Each number is 128 + 24 x the weight over its row's rms, rounded and kept within 0 to 255. Layers, rows and columns count from 0. The size above them is the row's rms in percent of the matrix's.

# layer 2 MLP down (transposed), 256x64, rms 0.53, rows 182-255, columns 0-31
size [ 85  88  96  94 110 108 100  85  89 103 104  92  96 106  74  85 110  88  86  99  84 134  87 117  95  96  84  97  90  98  91  77 112 124  87 105  93  99  90  99 109 119  88 114  88 101 113 116 115  86 102  87  96 109 116  97  95  91 100 130  86 110 105  99  99  85 107 105 127  95 104  94 107  95]
[[124  99 132 111 113 133 139 138  81 137 142 127 145 106  98 114 167 110 123 164 122 132 112 118 150 117  72  88 108 115 103 124]
 [ 84 155 132 110 124 122 146 159  97 130  89 122 112  92 123 103 132 134 127 118 153 149 126 103 189 148 138 174 122  98 116  97]
 [131 109 171 122 144 128  78  73 127 131 120 119 155 133  93 156 157 128 113 130  97 116 123  94 104 163 143 153  85 137 124 119]
 [118 144 107 144 168 110 146 153 157  75 138 135 153 171 129 111  85 151 153 101 116 127 107 154 144 106 143 149 115 148 111 131]
 [141 129 111 131 113 152 151 119 116  82 112 173 103 164 166 154 160 115 155 127 133 162 141 145 151 111  93 114  94 150  63 148]
 [103 143 123 129 122 145 149 152 163 114 129  82  95 145 115 116 141 141 134 115 110 143 111 108 129 125  97 157 121 176 115  96]
 [118 129 111 122 138 190 111 156 148 138 143 161 109 148 157 162 157 121 157 139 139 172 175 147 117  86  96  66 116 135 116 101]
 [145 135 150 123 170 126 137 143 143 146 138 112 124 118 155 133 154 152 180 131 156  89 141 138 135 105 163 102 141 155 148 117]
 [ 92 134 164 103 102 108 165 122 135 112 135 136 150 140 103 121 117 160 146 101 133 105 157 134 135 122 149 168 128 126 113  87]
 [130  91 112 151 151 140 165 158 108 153 122 109 160 178 120 127 108 129 130 149 106 112 119 159 129  64 173  90 160 155 134 126]
 [123 140 110 138 129 152 150 111 145 114 127  88  98 118  98 114 144 164 116 142 139 165 143 169 126  88 169 145 129 128 106 126]
 [131 113 131 158 150 175 168 142 144 129 137 160  95 130  99 164 156  85 135 117 131 153 139 136 173 107 155 126 129 121 116 122]
 [139 124 153 148 139 154  95  97 124 131 135 148 136  67 138 144 134 135 146 102 135  94 132 116 175 156  92 112  97 150 124 122]
 [139 186 124 130 104 142  94 171 109 110 127 153 131 138 136 135 103 136 177 189 135 124 117 136 105 112 132 120 124 160 136 111]
 [141 102 123 111 142 171  97 107 115 122 140 125 152  99 183 111 117 153  93 123 152 146 129 109 116 111 153 154 160 143 121 112]
 [ 91 147 114 135 110 146 117 130 102  86 141 131 116 129 131 154 137 158 116 125 133 117 102 180 160 137 142 155 103 107 105 176]
 [166 129 148 164 154 163 106 144 143  87 136 171 144 159 127 140  98 120 129 122  80 141 177 132 143  87 148 118  97 145 128 105]
 [ 96 135  99 114 114 103 151 165 122 117 137 153 141 144 121 118 133 145  95  83 136 111 161 108 168  98 153 156 113 124 133  78]
 [138 157 151 130 122 169 109 198 128 144 109 123 132 121 108 131 144 135  97 151 153 125 137 173 160  96 107 117 124 125 141 162]
 [100 125 114 138 131 129 162 108 135 175 109 123 108 128  99 129  93 117 161  93  90 189 170  82 112 156 151  73 152 154 152 126]
 [160 117 115 126 133 138 127 134 139 104 142 104 108  98  86 120 150 127 125 168 157 144 105 115 180 121  86  83 154 138 104 109]
 [113 134  98 147 151  96 146 159 128  94  87 102 132 109 131 128 117 139 116 116 105 106 106 119 119 112 124 135 148 133 141 161]
 [158 129 128 180 137 164 104 128 146 152 144 147 139  85 186 112 113 110  91 161 121 145 154 158 130 162 151 162 114 158 112 123]
 [134  84  94 113  91  92 123 113 142 141  81 189 151 182 101 135 104 133 120 144 153 127 106 139  96 123 143 104 131 129 154 132]
 [146 103  94 109 163  95 106 135  97 124 124 145 126  92 174 144 163 149 118 124 139 105 137  91 142 120 120 110 122 111 111 134]
 [134 144 134 158 155 141 123 138 115  80 160 122 156 153 189 133 156 111  94 113 153 132 140 111 150 138 120 180  95 107  95 137]
 [113 146 155 152  81 110 140 125 136 156 155 144  76 114 117  94 142 124 128 120 135 131 151  95 119 145 116 156 160 179 100 151]
 [120 117  85 102 118 167 113 131 145  76  93 120 106 127 131 103 141 121 107 152 102 104 119 113 123 118 148 134 109 132 107 153]
 [ 94 146 122  97 142  72 148 122 138 130 111 103 124 101 181 132 159 146 112  81  79 105 102 121 156 118  98 116 134 101  90 130]
 [131 116 174 128 129 112 142 146  72 145 135 132 128 119 120 105 134 152 127 139 189 144 119 138 158 130 135 172 165 124 153 139]
 [104 115 144 158 157  93 149 171 125  98 136 123 131 122 162 135 143 158 137 148 138  71 123 168 120 150 164 121 148 151 154 185]
 [167 119 104 148 152 162  99 151 158 157 126 116 167 127 117 116 136 173 155 111 125  93 134 122 114 103 154 131  93 142 138 152]
 [116 116 145 116 132 125 133  85 125 102 153 161 110 135 147 134 100  86 110 119  97  90 147 168  99  99 118 140 129 113 148  84]
 [113 130 146 112  92 103 141 181 122 110 132 139 138 154 134 154 121 101 144 142 119 137  95 146 175 122 130  71 133 114 116 123]
 [112 140 111 180 126 117 134 124 189  91 163 135 146 120 145 159 140 139 156  92 144 175 155 105 148 127 135 150  79 124 129 113]
 [122 186 108 121 112 122 133 160 140 100 149 153 170 122 164 108 111 151 144  97  98 125 132 114 137 152  99 150  84 154 111 117]
 [150 169 132 108 104  86 149 175 129 121 142 114 146 134 124 102 162 144  99 131  97 112 136 195 121 158 123  99 193 165 118 170]
 [129 137 164 140 112 150 104  93 134 127 148 152 105 118 121 143  98 172 145 143 102 123 169 138 159 146 115 138 159 193 111 152]
 [144 132 106  99  71 132 102 158 173 172 120 129 139 138 113 143 160 101 140 165 106 147 143  64 134 145 175  93 131 103  98 118]
 [127 176 116 104 122  86 139 160 107  97 107  88 142 132  80  85 109 123 153 108 152 109 146 151 109 140 152  97 138 164 122 119]
 [138 112 118 104 122 153  95 130 135 138 140 134 163 136 116 124 123 188 111 133 102 136 169 126 144 117 120 150 164 132 139 187]
 [105 126 166 146  92 130 116 126 135 146 112  89 121 130 142 135 160 113 147  63 120 146 120 154 117 105 117  96 131 109 115 113]
 [128 137 157 136  81 133 110 136 117 150 158 159 145 119 128 117 142 154 181 133  82 151 134 107  99 179 139 116 128 137 165 132]
 [ 63 135 121 114 132 112 131 129 158 127 106 148 122  96 133 155 157 134  97 132 153  98 101  92 135 159 112 136 128  92 140 119]
 [103 143 147 155 142 160 116  93 135 130 103 127 146 116 174 142 115 121 174  91 118 126 125 121 159 162 161 144 169 116  72 134]
 [177 110 145 121 110 115 132 135 135 176 170 144 147 143 138 126 120 126 158 135  97 134 166 117 169 102 134 100 139 126 113 152]
 [ 94 160 180 106 155 140 102 114 144 186  92 143 132 127 120 110  93  93 154 105 138  95 111 107  96 126 118 125 103 133 143 116]
 [151 127 105 167 108 136 134 120 138 125 136  90 126 124 132 100  48 120 136 143 148 137 135 150 140 155 159  98 143 109 174 135]
 [155 118 136  78 112 130 135 161 144 113 100 149 153  97 138 157  91 160 157 155 131 113 163 121 105 107 160  88  77 100 137 107]
 [166 113  99 175 111 116 141 139 156 148 153 116 148 151 158  85  84 122 153 148 126 126 115 136 107 138 112 128 119 134 101 120]
 [166 157 112 107 130 142 180 154 173 131 146 173 150 132 131  92 110  69 135 127 111  97 158 133 133 131  85  91 143 134 117  98]
 [169 150 143 137 120 148 143 145  97 109 123 142  90 129 103 119 114 153 116 171 134 110  88 150 134 163  97 166 135 127 132  83]
 [158 136 118 105 134 144 125 126 110 114 135 108 128 128 105 151 135 109 109 164 124  86 138 104  82 153 141 169 122 120 121 150]
 [136 117 105 144 115 104 138 131 139 123 153 102 138 179 106 157 109 123 106 187 102 144 118 166 129 120 113 138 149 173 140 150]
 [158 143 158 129 133 112 126 106 149 152 149 136 118 131 117 154  90  98 146 152 146 114 163 178  94 139 140 103 118 138 152 151]
 [147 122 111 123 138 131 106  95 143  96 145 168 123 142 112 112 129 104 127  90 141  92  98 132  99 151  90 152 145 131  99 165]
 [129 116 116 130 110 136 126 148 163 130 137 132 164 142 138 153 118 128 137 177 100 109 121 134  89 151 139 106 114 149 118 158]
 [130 110 139  95 118 138 116  95 187  76 137 137 152 102 131 146 108 117 119 122 156  99 109 158 130 131  88 159 135 146 111  87]
 [145 108 164 104 156  81  77 128 106 126 129 125 141 128 106 132 121 121 139 145 158 125 164 152 109 115 167 136 150 132 138 165]
 [145 116 117 140 119 125 124 167  99 119 176 128  97 145 120 138 141 132 107 114 137 110 148 141 105 113 156 102 120  92 172 129]
 [114 155 108 161  89 105 106 154 154  94 128 134 126 113 127  98 139 120 140 134 121  92 149 106  90 110 119 128 109  98 130 110]
 [137 159 125 162  69 139 139 108 133 116 120 151 104 141 148 108 142 136  77  95 109 147 131 135 154 146 148 147 111 139 153 123]
 [145 151 144 108 115 145 165 117 144 123 143 128 132 121 139 145 125 130 130 125 146 133 157 150 182 157 133 171 142 164 143 143]
 [116  75 128 131 129 129 131 150 131 126 138 142 127 178 139 155 106 149 129 153 125  87 135 150  89 117 106 142  83 122 114 118]
 [147 132 107 111 119  80 145 142 152  96  70 139 120 120 160 160  93 147 123 157 110 118 146 102 198  84 131 111 123 148 103 134]
 [198 126 111 157 130 159 129  99 146 117 113 140 139 185 115 155 114 137 135 107 130 102 132 153 116 102 157  96 121 130 107 129]
 [145 122 138 146 144 123 147 131 183  91 116 171  70 118 165 140 118 144 128 142 143 145 144 129 118 150 122 131  95 140  69 140]
 [125 164 144 174 119 115 148 158 147 132 141 157  76 144 140 155 148 101 102  95 150 178 135 103 162 124 149 152 123 166 119 100]
 [ 90  89 146 119 127 102  99 167 142 127 153 100 119 152 113 119  97 117 114 175 120 131 142 140 127 149 173 132 151  98 133 110]
 [136 139 126 125 149 129 110 147 128 147 133 158  92 116 151 178 124  93 132 126 110 131 136 146 156 144 157 177 179 153 106 161]
 [191 149 121 117 160 125 189 138  79 113 136 122  86  90 138 145 138 147  88 144 124 143 142 109 118 122 153 132 116 110 138  99]
 [ 99 173 114 151 101 151 112 138  93  97 170 143 123 135 137 113 110 142 138  92 136 124 180  82 134 154  95  94 101 164 162 138]
 [ 99 113 135 119 165 135 109 158  97 126 139 113 118 125 117 127 168 158 169 106 128 153 118 104 148  95 128  69 138 123 136 114]
 [131 119 160 112  89 117 133  86 112 147 148 133 126 139 151  80 121  72 168 121 103 157 143 134 118 135 159 160 120 192 139 118]]
# layer 2 MLP up, 256x64, rms 0.569, rows 183-255, columns 0-31
size [105  98 100  98  97 100  88 107  91  95 102  91 101 119  90 104 101 107 101  89 120  81 102  96  95  92  92 104  98  88  96  98  98 100  93 106 100 100 111  99 118  95 103  84  98 108 108 100  99 103  92  99 105  96 102  96 109  93 103  93  90 101 104  95  95  98  97 100  92 111  92  99 101]
[[160  98 153 132 135  97 141  82 155 143 159 139 159 134 140 156 139 120 114 132 116 118 102 144  95 134 107  62 119 174 158 122]
 [192  88 127  79  98 129 140 119 129  93 151 162 118 154 144  97 108 143 124 119  79 142 131 118 140 128 121 125 111 118 147 119]
 [146 127 124 189 152 135 129 161 121 105 140 135 151 177 104 115 126 107 107 161 142 123 116 132 125 187 165 159 127 122 166 134]
 [153 116 144  99 183  99 149  88 133 140 159 108  88  75 114 105 145 129 116 146 131 172 103 137 130 158  77 138  90 131 154 145]
 [141 159  94 124 125 140 112  80 143 145  84 140 146 150 153 125 116 188  84 119 141 170 142 122 127 131 167 163 114 121 149 119]
 [134 112 145 110 138 135 113 120  59 131 103 140 108 160 163 128 140 187 111 123  82 116 167 117  64 156  90 141 146 144  92 132]
 [107  99 146 128 126 117 129 125  89 116 121 159 144 158 137 139  82 106  70 131  66 118 105 147 100 156 163 127 114 149 125  84]
 [128  94  90 130 128 176 115  97 105 127 121 131 109 141 124 127 156 182 111 105 165 145  83  84 123 170 116 140 106 105 150 179]
 [129 132 125 131 112 147  74 119 109 145 104 135 151 107 132 116 114 152 115  86 132 134 112 141 132 134 115 139 131 134 118 132]
 [139  90  94 158 135  83 141 140  98  88 157 126 161 134 160 130 133 148 142 142 116 139 148 116 142 124 133 146  99 133  92 147]
 [126 112 154  93 105 123 131 141 154 137 147 102 121 161 148 105 149 162 119 136 184 128  91  78 107 171 104 125 158 137 162 131]
 [122 143 128 109 140 133 136 126 128 158  95 101  77 138  73 126 111 103 114 123 124 124 158 138 157 101 126 139 121  85 141 121]
 [ 95  71 144 169 142 164  88 105 149 138 160 135  89 119 123 144 149 113 124 154 156 151 102 114 123 160 119 143  78 108 148 120]
 [106 151 165 162 141  94 162 152 140 131 136 112 108 158  53 166 114 103 165 156 104 126 154 145 149 135 124 125 114 105 136 122]
 [104 134 132 170 139  95 126 130 128 117 121 134 115 179  90 137 104 102 107 126 159 158 107 106 113 187 116 168 108 144 144 126]
 [136 109 104 112 145 113 132 137 113 123 152 113 137 131 123 143 122 134 107 135 182 135 115 163 101 181 118 166 115 142 171 151]
 [160  93 131 110 132 108 129  91 150 159 110 107 110  90 110 141 124 111 127 154 143 165  80 121 127 156 102  88 144 153 153 175]
 [141 129 132 125 134 165 159  72 147  99  89 133 151 159 131 128  99 143 151 117 127 112 127 106  90 157 180 115 136 144 119 106]
 [164 128 104 103 134 120 113 169 101 130 122 104 156 127 120 121 158 142 104 110 152 124  68 141 124 142 110 178 142 104 134 159]
 [107 128 134 160 151 126 119  96 124 123 158 171 129 125 190 133 112 135  87 122 132 133  81 114  87 159 156 125 136 138 120 136]
 [104 125 104 137 139 148 128 103 132 116 149 134 150  98 153 159 119 143 130 131 127 112 112 117 129 130 141 158 107 124 163 164]
 [138 124 154 122 133 126 125 147 143 150  96 115 133  98 133 111 122 117 123 146 133  88 119 126 123 108 159 168 135 121  33 114]
 [113 104 121 128 178 144 159 117 127 187 101  79 126 104 102  97 136 142 147 116 161 143 111 148 140 128  90 100  99  95 140 134]
 [121 126 131 130 151  85 155  94 133 130 143 164 134 146  48 153 138 132 146 120 136 122 132 142 128 125  93 164 127 116 132 138]
 [176 104 126 149 151 103 106 134 144 100 126 134 139 148 125 154 125 135 124 180 121 110 142 128 108 154 159  79 120 154 119 128]
 [135 128 137  79 156 118  99 133  95 122 128  89 146 145 122 111 100 132 141 177 169 115 137 164 119 126 157 145 126 141 115  88]
 [142 102 152 126 123  63 163 112 128 167  81 132 133 105 136 152 116 113 105 143 121 137 125 127  95 104 119 147  99 122  61 122]
 [124 111 102 154 136 136 105 118 108  80 112 109 118 185 120 125  80  95 123 156 131 140  87  84 127 144 158 136 118 130 142 109]
 [104 118 133 120 127 152 131 139 101 118 122 112 121 157 102 103 100  99 140 112 111 116  92 109 136 171 127 108 144 112 153 155]
 [120 137 136 119 133 161 141 137  99 163 115 122 113  78 134 122 141 136 126 142 153 168 138 141 104 104 114 148 126  94  91 171]
 [ 94 137 138 140 110 105 128 109 121  82 114 120 128 149 105 157 146  70 136 125  85 142 126 135  94 176 145 126 159 141 124 121]
 [124 142 131 132 125 136 122 109 128 148 127 119 198 102 138 133 111 119 166  81 177 145 101  96 118 120 143 151 127 116  98 114]
 [111 108 149 121 123 111 116 109 110 183 166 133 145 132 114 129 150  96 154 135 161 151 120 103  97 144 134 111 101 146 116 106]
 [160 148 151  90 139 131 162 148 116 175 117 106 164 135 141 112 151 153 124 124 107 130 100 151  92 119  84 108 157 123 129  77]
 [163 110 123 117 105 111  76  99 112 114  98  84 156 114 151 130 140 133  99 120 100 123 146 125  95 109 180 162 117 140  93  97]
 [172 137 118 118 170 111 124  62 123 143 127  95 150 116 142 170 166 164 133 134 162 116 118 121 163 145 106 111 145 127 123 113]
 [134 100 111 128 135 145 130 133 103 145 182  88 141 117 112 112 167  72  99 121 132 151 102 106 109 117  93 128 143 137 141 120]
 [152 101 126 127 145 125 159 101 124 112 137 150 138 115 137 135 116 140 164 108 137 132 122 142 170 119 111 194 102 158 136 109]
 [107 132  90 115 143 157  95 114  54 102  99 147 178 135 110 104 119  86  84 106 137 135 126 131 126 158 102 147 116 163 133 181]
 [153 129 142 146  60 102 155 132 115 150 102 116 124 168 131 123 115 147 112 142 117 169 177 111 125 106 121 129 147 117 133 170]
 [100 141 124 115 120 121 159  80 137  99 106 111 149 153 112 138 127 126 110 161 141 132 108  98 141 138 137 100 107 148 151 119]
 [141  99 127 101 161 106 118  94 146  84 151 120 146 110 140 137 139 114 132 160 131 118 101 132 132 114  93 129 128 111 136 101]
 [135 180 128 169 122 126 149 134  99  77 117 144 143 139 129 163 116 134 126 139  73 148 126 156 154 121 104 161  90  95  80 123]
 [105 122 117 116 130 118 113 144 146 125  78  93 162 129 136 101 112 189 134 130  83 144 126 114 144 135  99 140 142  98 133 160]
 [133  89 116 145 115 135 128 116 144 155 164 132 109 166 112 162 132  95 153 168 153 120 124 161  98 130 101  71 158 128 118 119]
 [158 103 119  67 111 104 157 108 154 157 118 147 102 111 173 116  96 165 153 124 133 133 141 129 120 120 126 117 129 133 170 142]
 [107 114 126 128 131 133 134 133 125 149  87 160 115 134 161  98 122 106  95 131 169 104 126 135 138 111 118 106 166  80 112 122]
 [114 115 113 107 116 141 123 163  94 143 136 107 117 115 149 106  80 140  69 100 142 146 113 144 140 130 128 128 151 130 125 137]
 [106 138 128 118 141  79 148 116 113 136 176 112  96 114 100 186 136 125 149 141 116  90 108 111 133 109 132 133 140 132 168 122]
 [146  93 108 142 160  94 131 133 119 140 116 130 157 126 134 169 164 109 107 120 166 169 101 157 143 153 134 113 115 137 132 124]
 [132 115 130  73 110 112 104  93 132 166 153 141 144 159 191 106 140 107 123  78 157 100  99  85 110  97 126 111 133 114 131 107]
 [160  94 116  95 127 116 146 136 134 133 103  96  92 138  98 116 152 157 104  87 130 134 118 134 132 102  97  85 151  67 101 141]
 [141 133 153 113 181 141 136 135 123 116 101 120 107  81 131  97 129 146 136 152 109 153 153 157 153 135 152 138 140 112 115 139]
 [161  80 134 105 151  97  92 129 143  89 126 113 114 134 156 103 125 129 116 126  71 142 141 101 151 128 119 101 171 126 146  96]
 [137 135 159  97 123 114 130 129 124 160 189  74 112 127 146 158 159 127 101 117 154 153 117 130 113 122 130 140 135 135 118 108]
 [156 111 152 103 143 116 124 134  96 102  48 107 118 162 112 143 100 143 114 124 118 135 125 174 130 111 113 147 171 116 146 154]
 [147 120 114 102  76 161 119 157  96 127 119 108 131 162 146 133 140 145 125 125 167 160 119 134 139 127 158 139 168 118 142 119]
 [127 120 110 117 144 142 141 124 156 132 104 141 163  84 113 149 156 127 111  87 155 133 136 115  74 119 116 126 125 120  85 117]
 [144 129 132 126 110 154 105  90  73 110 152 119  99 125  92  97 142 118 138 133 113 109 146 151 106 108  98 192 141 144 148 136]
 [183 141  99 113 124 141 110 130  96 131 127 107 108 153  92 112 100 152 143 122 121 167 132 157 142 116  98 157 200 139 178 111]
 [142  85 142 103 132 111 153 110 119 102 131 144 159 159 115 111 109 119 152 132  79 132 182  99  88 153 109 136 134 157 136 150]
 [144  88 147 150 156  91 117 117 123 122 119 135 126 185 135 139 168 129 131 136 146 101 123 152  78 126  80  59 123 121  95 113]
 [152 127  97 132 121 140 145  76 167  70 162 124 121 114  99 122 120 128 135  98 108 129 122 157 175 127  99 132 130 153 163 139]
 [136 111 156 139 130 168  77 137 115 147 154 122 133 150 112  84 119  84 142 119 178 155 119 137  92 121 103 115 164 105 105 102]
 [153 123 124 132 140  96 148 113 107 147 138 162 138 124 131 161 119 118 135 162 130  78  84 174  63 125 139 212 145 131 130 155]
 [117 158 150 145 122 145 134 146 112 129 147 106 142 142 107 144 142 128 110 165 135 128 155 111 136 120  93 104 109  88 157 139]
 [106 104 107 123 170 147  93 119 113 150 138 130 118 161 142 117 128 154 108 142 110 159 137 120 109 102 172 139 150 160 129 161]
 [ 97  98 119 142 113 120 137 121 131  78 110 131 126 143 139 138 143 113 167 142 140 147 110  83 107 144 163 141  93 145 117 168]
 [106  89 154 124 133 108 127  97 158 139 171 144 167 121 129 114 166 113 118 122 141 121 130 153 165 159 119 122 137 115 169 107]
 [120 135 137 140 147 143 119  91 159 121 123 155 124 145 110 118 138 128 187 142 138 117 122 133 169 121 159 113 111 110 105 152]
 [ 84 149 147  98 174 124  86 126 102  86 125 136 155 140 116 166 146 139  73 127 112 146 117 139 137 130 151 119  93 131 103 104]
 [120 166 148 162 140 170 128 122 115 156 127 151 161 130  83 137 162 105 141 118 127 121 142 122 108 150  91 116 113  94 142 144]
 [150 130 158 138  91 145 120 159  85  96 121 156 126 184 138 136 110 119 131 175 146  94 151 101  87 125 109  98 142  94 103 106]]